Each number is 200 + 40 x the weight over its row's rms, rounded and kept within 0 to 999. Layers, rows and columns count from 0. The size before them is the row's rms in percent of the matrix's.

# layer 3 MLP down (transposed), 3584x448, rms 0.0557, rows 1721-1749, columns 56-111
107,167,233,183,168,234,188,197,198,242,212,217,232,278,191,239,166,200,215,221,212,245,257,135,120,88,238,195,195,186,203,233,221,148,201,248,224,167,147,213,168,253,211,146,162,185,231,213,177,176,158,206,152,191,166,225,168
104,207,195,219,148,175,213,222,230,130,174,183,188,206,241,182,193,177,245,182,176,177,330,259,257,199,281,184,180,200,234,241,213,162,171,247,212,144,110,222,166,319,211,131,248,210,179,187,158,183,223,112,241,200,175,252,231
106,177,197,171,157,138,103,225,160,205,216,158,189,151,209,134,239,217,149,227,187,162,171,202,211,234,184,228,211,196,112,156,93,216,153,144,219,235,290,194,212,138,151,225,268,195,194,207,290,218,293,225,155,166,200,196,196
106,186,204,202,157,237,181,173,216,206,177,258,234,215,252,299,203,192,171,202,193,182,255,203,241,179,233,215,209,267,186,211,175,187,103,248,245,230,231,156,296,165,166,259,160,227,239,153,175,223,233,205,137,151,150,232,226
046,219,193,166,238,212,222,121,123,210,184,219,166,180,154,257,213,200,106,234,200,184,216,210,216,221,257,156,166,238,115,275,153,164,271,160,146,147,194,184,200,154,249,234,212,207,236,234,128,241,191,260,204,143,279,170,250
028,230,191,196,212,253,216,229,147,184,180,188,208,234,198,240,167,119,178,174,240,197,243,201,220,171,131,245,219,200,253,274,183,167,249,257,259,193,190,201,191,200,184,155,188,255,168,235,210,182,191,151,224,195,86,147,310
108,249,239,124,190,229,177,263,126,194,201,224,225,162,231,246,101,200,185,172,187,237,213,259,192,259,211,248,231,178,154,256,229,174,146,262,169,289,191,224,226,183,189,274,239,192,209,203,210,235,179,235,169,177,167,179,260
101,219,246,178,172,246,182,153,164,228,239,293,209,156,173,151,113,225,259,181,223,174,163,234,146,244,260,217,218,171,140,159,198,230,191,218,239,197,179,199,191,181,265,212,195,216,222,215,234,201,163,279,199,228,228,221,145
101,229,211,242,180,210,214,179,136,170,204,176,257,228,193,266,218,205,232,178,143,238,154,180,219,229,239,183,265,138,227,227,159,202,218,155,299,121,179,164,205,197,119,233,211,191,170,190,202,246,209,212,206,196,173,255,226
032,252,175,213,240,171,226,252,192,162,184,179,242,215,186,201,181,232,161,178,175,238,220,196,266,182,215,201,212,151,134,209,195,212,204,166,140,201,174,150,239,250,195,155,171,259,240,282,245,246,212,206,183,208,152,203,178
091,311,203,225,180,170,228,222,219,224,239,253,172,159,197,208,144,243,226,208,238,225,184,228,269,182,179,154,200,156,166,184,205,126,206,236,180,228,143,245,191,231,267,145,131,226,176,162,142,228,216,194,205,237,148,197,198
104,140,175,184,184,185,133,218,231,209,148,156,203,192,159,135,231,202,270,185,154,176,199,156,254,260,279,205,145,204,184,195,86,139,234,247,229,237,176,197,187,216,159,265,221,195,241,207,167,244,240,161,202,181,177,195,197
108,238,205,185,208,158,194,158,155,211,163,174,169,172,232,195,124,210,305,210,232,160,198,213,91,212,185,277,173,199,280,147,251,214,199,184,246,180,236,272,176,171,162,146,181,243,134,252,191,264,194,165,222,230,239,151,200
105,198,85,177,201,166,131,173,192,237,137,235,230,182,272,253,221,251,252,180,174,257,231,252,171,174,138,183,285,214,175,181,180,144,177,213,257,194,173,133,273,222,226,224,186,179,219,174,221,183,258,211,209,222,190,190,148
104,165,188,167,179,165,225,271,224,205,214,184,197,207,134,234,191,267,185,153,194,215,190,224,237,208,243,181,226,179,201,171,211,208,110,186,195,228,199,173,196,201,181,229,205,182,215,142,211,204,173,133,210,254,118,125,160
111,236,240,163,181,184,182,228,172,166,211,217,159,219,208,303,175,251,199,201,174,256,166,180,136,206,192,209,36,195,231,154,206,172,164,180,223,253,124,236,196,228,221,280,130,221,231,129,190,184,185,185,173,208,263,234,237
111,220,249,179,177,204,223,188,174,171,187,155,236,170,163,121,177,219,201,251,135,172,187,237,189,200,201,174,119,200,168,204,252,195,243,200,162,192,172,174,195,205,176,181,231,226,190,208,239,181,233,245,210,117,179,264,182
101,250,193,217,231,220,122,178,150,178,248,192,161,170,179,224,173,226,124,124,156,201,235,179,153,261,129,204,266,201,169,278,202,149,220,144,248,121,199,169,202,179,185,239,178,87,244,221,202,168,135,193,169,183,226,205,189
095,188,227,137,166,241,159,217,154,136,201,277,168,161,197,171,239,185,218,238,177,199,212,163,255,140,220,198,247,162,221,162,281,198,198,271,185,200,229,190,262,262,279,232,205,237,178,185,219,183,271,177,169,296,236,245,210
096,212,225,182,230,190,240,269,239,188,183,222,214,208,202,205,155,236,134,137,177,174,233,167,208,189,228,185,181,177,171,302,206,168,216,167,229,258,265,146,254,233,228,178,217,223,230,261,249,160,224,165,207,199,192,190,142
101,222,280,184,187,208,257,226,214,123,233,112,270,232,209,176,263,177,311,124,131,214,212,275,246,199,215,165,172,214,194,163,140,106,241,142,197,231,160,226,158,186,151,175,224,180,177,179,189,209,213,149,150,279,190,194,194
103,195,203,232,222,135,219,223,248,266,257,118,210,211,181,217,236,228,220,263,247,237,179,220,278,177,247,210,219,206,276,88,257,268,197,255,248,196,267,161,220,144,176,180,275,223,210,229,221,235,173,223,182,143,196,142,170
096,266,211,168,200,212,180,165,180,202,163,223,192,172,157,221,220,215,203,185,197,188,212,253,261,137,253,51,244,144,192,161,238,224,218,141,204,127,192,255,222,234,242,171,147,227,225,178,162,184,231,197,163,228,173,218,125
115,207,201,205,204,207,267,278,261,170,148,211,131,232,240,174,154,212,218,175,164,221,255,199,179,212,202,187,205,187,204,225,121,229,221,240,204,189,168,221,153,212,206,236,266,257,159,236,201,189,170,185,170,171,208,201,220
088,164,179,284,235,210,188,185,176,157,238,100,183,168,203,146,180,192,235,109,221,166,230,175,233,214,213,261,172,143,145,156,191,162,169,216,242,247,230,252,227,188,261,184,189,212,219,118,199,266,297,234,222,252,193,141,223
093,216,227,236,139,128,200,240,211,107,177,118,240,186,296,124,239,190,223,314,190,217,254,215,204,287,277,114,223,147,152,214,114,179,223,246,243,242,214,206,226,220,161,184,193,192,224,147,219,222,268,269,172,181,225,257,196
099,224,195,149,297,241,200,238,248,193,211,238,174,208,208,141,203,225,148,237,193,222,232,255,205,140,202,95,195,245,203,193,156,249,189,194,152,198,204,214,165,253,236,207,156,182,89,156,227,236,192,181,164,164,211,163,180
102,160,257,180,151,192,179,186,154,185,221,195,175,152,195,141,182,156,187,162,230,171,151,177,280,179,198,220,248,209,213,211,199,158,178,239,155,255,292,176,213,197,246,219,153,193,202,183,214,258,245,285,255,266,145,239,144
101,181,189,195,136,211,221,185,156,199,226,209,178,230,148,125,85,252,161,178,216,188,163,159,261,138,175,282,262,206,183,193,149,215,208,197,148,169,206,219,225,127,310,204,180,168,250,264,208,244,124,186,239,149,135,242,259
# layer 3 MLP up, 3584x448, rms 0.0618, rows 1722-1750, columns 56-111
105,228,163,168,219,211,195,195,204,231,226,263,202,216,192,176,110,203,181,228,230,165,159,203,146,214,179,251,213,221,253,280,150,245,214,231,239,223,212,206,258,193,219,140,196,180,254,190,176,119,162,221,222,193,192,199,184
107,172,164,199,214,107,222,235,209,205,198,174,174,168,169,260,154,235,239,190,147,228,215,98,190,263,126,232,187,181,219,177,202,174,121,190,204,143,242,223,185,212,195,244,178,195,184,170,175,217,185,170,183,187,209,229,115
105,183,201,184,270,145,178,203,251,187,187,212,160,282,210,191,240,228,207,267,261,226,164,246,210,239,156,232,228,236,165,207,225,238,168,136,239,243,145,148,240,239,247,220,225,267,176,162,253,114,153,178,246,213,286,178,194
045,242,204,176,258,212,172,231,213,184,128,181,173,198,192,211,191,211,191,231,282,263,198,148,180,162,146,186,111,309,260,260,228,210,225,174,242,124,233,244,262,211,212,186,243,240,162,196,207,177,222,151,185,181,196,171,178
036,261,207,208,202,207,177,211,231,246,192,201,192,251,173,231,183,194,171,342,240,205,211,210,152,194,157,216,202,181,136,235,198,216,154,205,209,168,201,212,264,215,148,177,234,209,198,234,224,171,242,157,216,145,134,220,190
107,179,217,134,191,195,147,171,181,177,248,173,197,153,165,199,181,202,198,201,229,168,238,150,161,241,208,201,218,310,178,206,229,161,237,222,274,203,235,172,168,222,179,170,207,194,179,193,221,215,187,172,241,208,240,182,93
098,170,140,187,229,234,174,161,134,172,215,211,209,150,188,149,174,170,233,185,209,205,205,267,230,216,209,218,198,216,172,198,194,245,226,243,173,208,167,182,214,197,237,205,157,203,191,255,199,202,173,212,181,200,263,168,163
101,259,176,145,158,186,221,220,177,235,160,243,192,169,136,162,170,220,199,198,147,171,179,251,199,161,111,197,199,188,139,222,202,201,241,190,159,249,238,233,195,196,220,170,259,271,294,179,126,138,222,260,240,188,136,195,251
039,261,169,174,187,191,161,222,218,272,175,242,163,210,150,218,183,190,198,244,245,211,192,144,199,157,175,175,184,242,222,265,301,203,158,95,263,147,165,175,211,166,208,187,265,223,244,145,184,147,240,206,210,129,185,292,145
096,169,135,214,252,155,192,219,211,217,203,168,166,197,206,225,137,241,122,174,150,203,210,128,216,193,236,113,146,205,263,214,225,188,191,175,236,99,269,183,214,197,166,255,220,159,188,199,243,208,180,223,255,222,255,189,151
103,248,227,89,324,202,208,184,201,270,167,130,211,154,158,246,118,198,221,245,181,251,151,200,202,192,127,195,154,218,211,191,153,197,123,155,161,230,157,148,187,221,246,107,258,217,172,248,213,224,231,225,238,161,187,175,246
106,199,191,206,140,179,199,293,162,197,224,204,162,245,177,212,178,213,234,231,151,288,207,210,171,177,166,202,139,195,231,229,235,141,222,208,181,125,179,217,236,220,185,229,223,219,188,205,172,165,191,141,220,165,205,263,171
106,219,198,175,129,156,153,165,244,200,246,189,223,165,218,178,176,212,231,256,258,242,121,261,229,180,196,190,150,227,213,249,208,177,172,179,192,192,210,193,205,249,127,197,263,193,205,136,299,219,201,222,94,219,196,260,170
105,272,270,218,166,193,245,229,214,227,164,204,152,217,188,213,194,193,174,207,173,224,212,190,195,199,186,202,188,227,188,237,99,130,150,249,197,186,187,257,292,246,201,207,185,192,228,205,147,187,210,167,268,184,224,172,138
112,184,202,221,245,141,168,217,234,225,248,209,211,217,195,159,220,200,225,211,234,231,265,152,245,143,216,178,178,275,204,227,165,164,165,210,269,201,181,248,198,192,150,206,309,244,132,163,217,113,233,201,207,144,125,207,202
109,232,187,160,218,187,194,250,183,221,130,225,163,235,209,209,172,265,186,225,177,187,166,193,159,272,122,159,155,181,203,194,211,279,225,192,237,164,197,238,258,172,265,172,186,205,314,180,234,203,256,158,229,245,194,205,203
098,214,250,181,223,191,228,211,171,173,239,165,141,256,166,185,218,233,218,171,201,305,173,150,237,243,196,171,140,155,158,257,211,98,195,157,212,135,160,235,281,250,188,251,241,245,181,137,192,171,180,167,203,125,284,194,191
094,251,185,209,243,164,221,205,194,218,150,142,159,239,226,219,228,266,122,228,164,221,205,251,132,179,242,174,214,180,192,222,199,233,218,149,237,174,217,239,216,165,142,186,233,221,154,235,184,232,208,160,248,221,247,180,141
103,205,196,235,184,257,233,165,108,251,242,211,287,225,178,156,214,190,250,227,198,217,218,234,199,189,193,234,205,177,186,221,156,252,183,232,168,164,206,321,205,172,194,239,153,208,199,182,178,241,193,227,185,201,236,242,215
101,206,186,234,206,212,214,199,211,203,200,221,209,210,227,144,152,170,240,187,158,226,189,166,279,235,126,167,197,269,215,224,230,305,232,192,253,238,177,144,212,210,275,144,156,232,195,192,252,209,220,189,229,149,262,185,212
100,205,251,159,193,154,223,267,198,306,143,166,217,189,164,250,235,217,154,244,231,272,133,231,187,251,141,209,146,202,187,183,173,266,157,199,216,199,220,199,145,207,158,232,237,185,216,220,223,202,276,168,237,262,175,267,205
093,175,165,229,143,135,239,168,248,223,222,147,203,231,175,187,304,278,226,151,143,218,219,244,164,181,183,181,202,224,190,159,265,184,145,172,172,256,233,156,243,244,243,239,179,228,219,128,209,193,201,188,242,173,224,192,159
109,235,177,99,231,207,240,230,176,230,185,216,140,197,209,277,224,203,201,252,182,123,208,152,201,199,192,231,147,207,188,199,99,193,193,212,197,195,169,240,193,117,263,213,207,235,304,161,182,185,161,140,237,222,233,226,97
090,236,166,277,261,225,190,189,146,207,193,145,173,145,217,231,183,255,195,252,156,211,174,164,210,207,231,203,176,209,156,178,221,260,245,182,255,245,176,210,233,169,245,280,242,232,176,171,122,141,51,159,276,180,153,176,211
090,203,159,236,212,253,249,155,216,224,133,242,238,175,157,224,168,163,190,253,235,175,145,176,173,194,143,189,189,208,203,237,283,225,202,202,151,188,124,179,190,234,242,167,167,174,209,178,174,185,226,219,241,204,271,185,180
100,236,121,220,207,227,218,202,193,296,167,201,191,230,106,294,168,244,203,213,212,190,182,211,156,227,152,174,160,162,168,186,241,149,215,143,230,221,193,135,205,200,214,131,200,215,261,225,198,136,178,220,240,227,214,169,173
098,155,198,190,193,235,162,188,192,213,109,256,191,165,254,226,170,208,130,201,270,304,106,173,157,217,98,199,243,235,260,234,222,207,179,182,230,179,248,207,228,213,173,221,210,192,275,164,129,206,132,220,173,218,204,180,112
104,246,187,146,256,179,231,227,203,207,118,152,188,277,196,251,224,197,150,201,222,208,157,158,210,234,136,194,220,265,188,217,257,88,164,170,232,190,258,149,222,219,157,211,179,165,246,228,274,205,234,147,196,211,252,200,175
111,185,206,153,235,220,160,166,200,178,182,140,183,242,81,228,203,205,163,194,198,155,261,168,148,173,142,200,172,222,209,244,263,132,160,200,176,155,165,185,225,184,160,202,222,215,221,162,200,221,165,161,225,199,195,255,204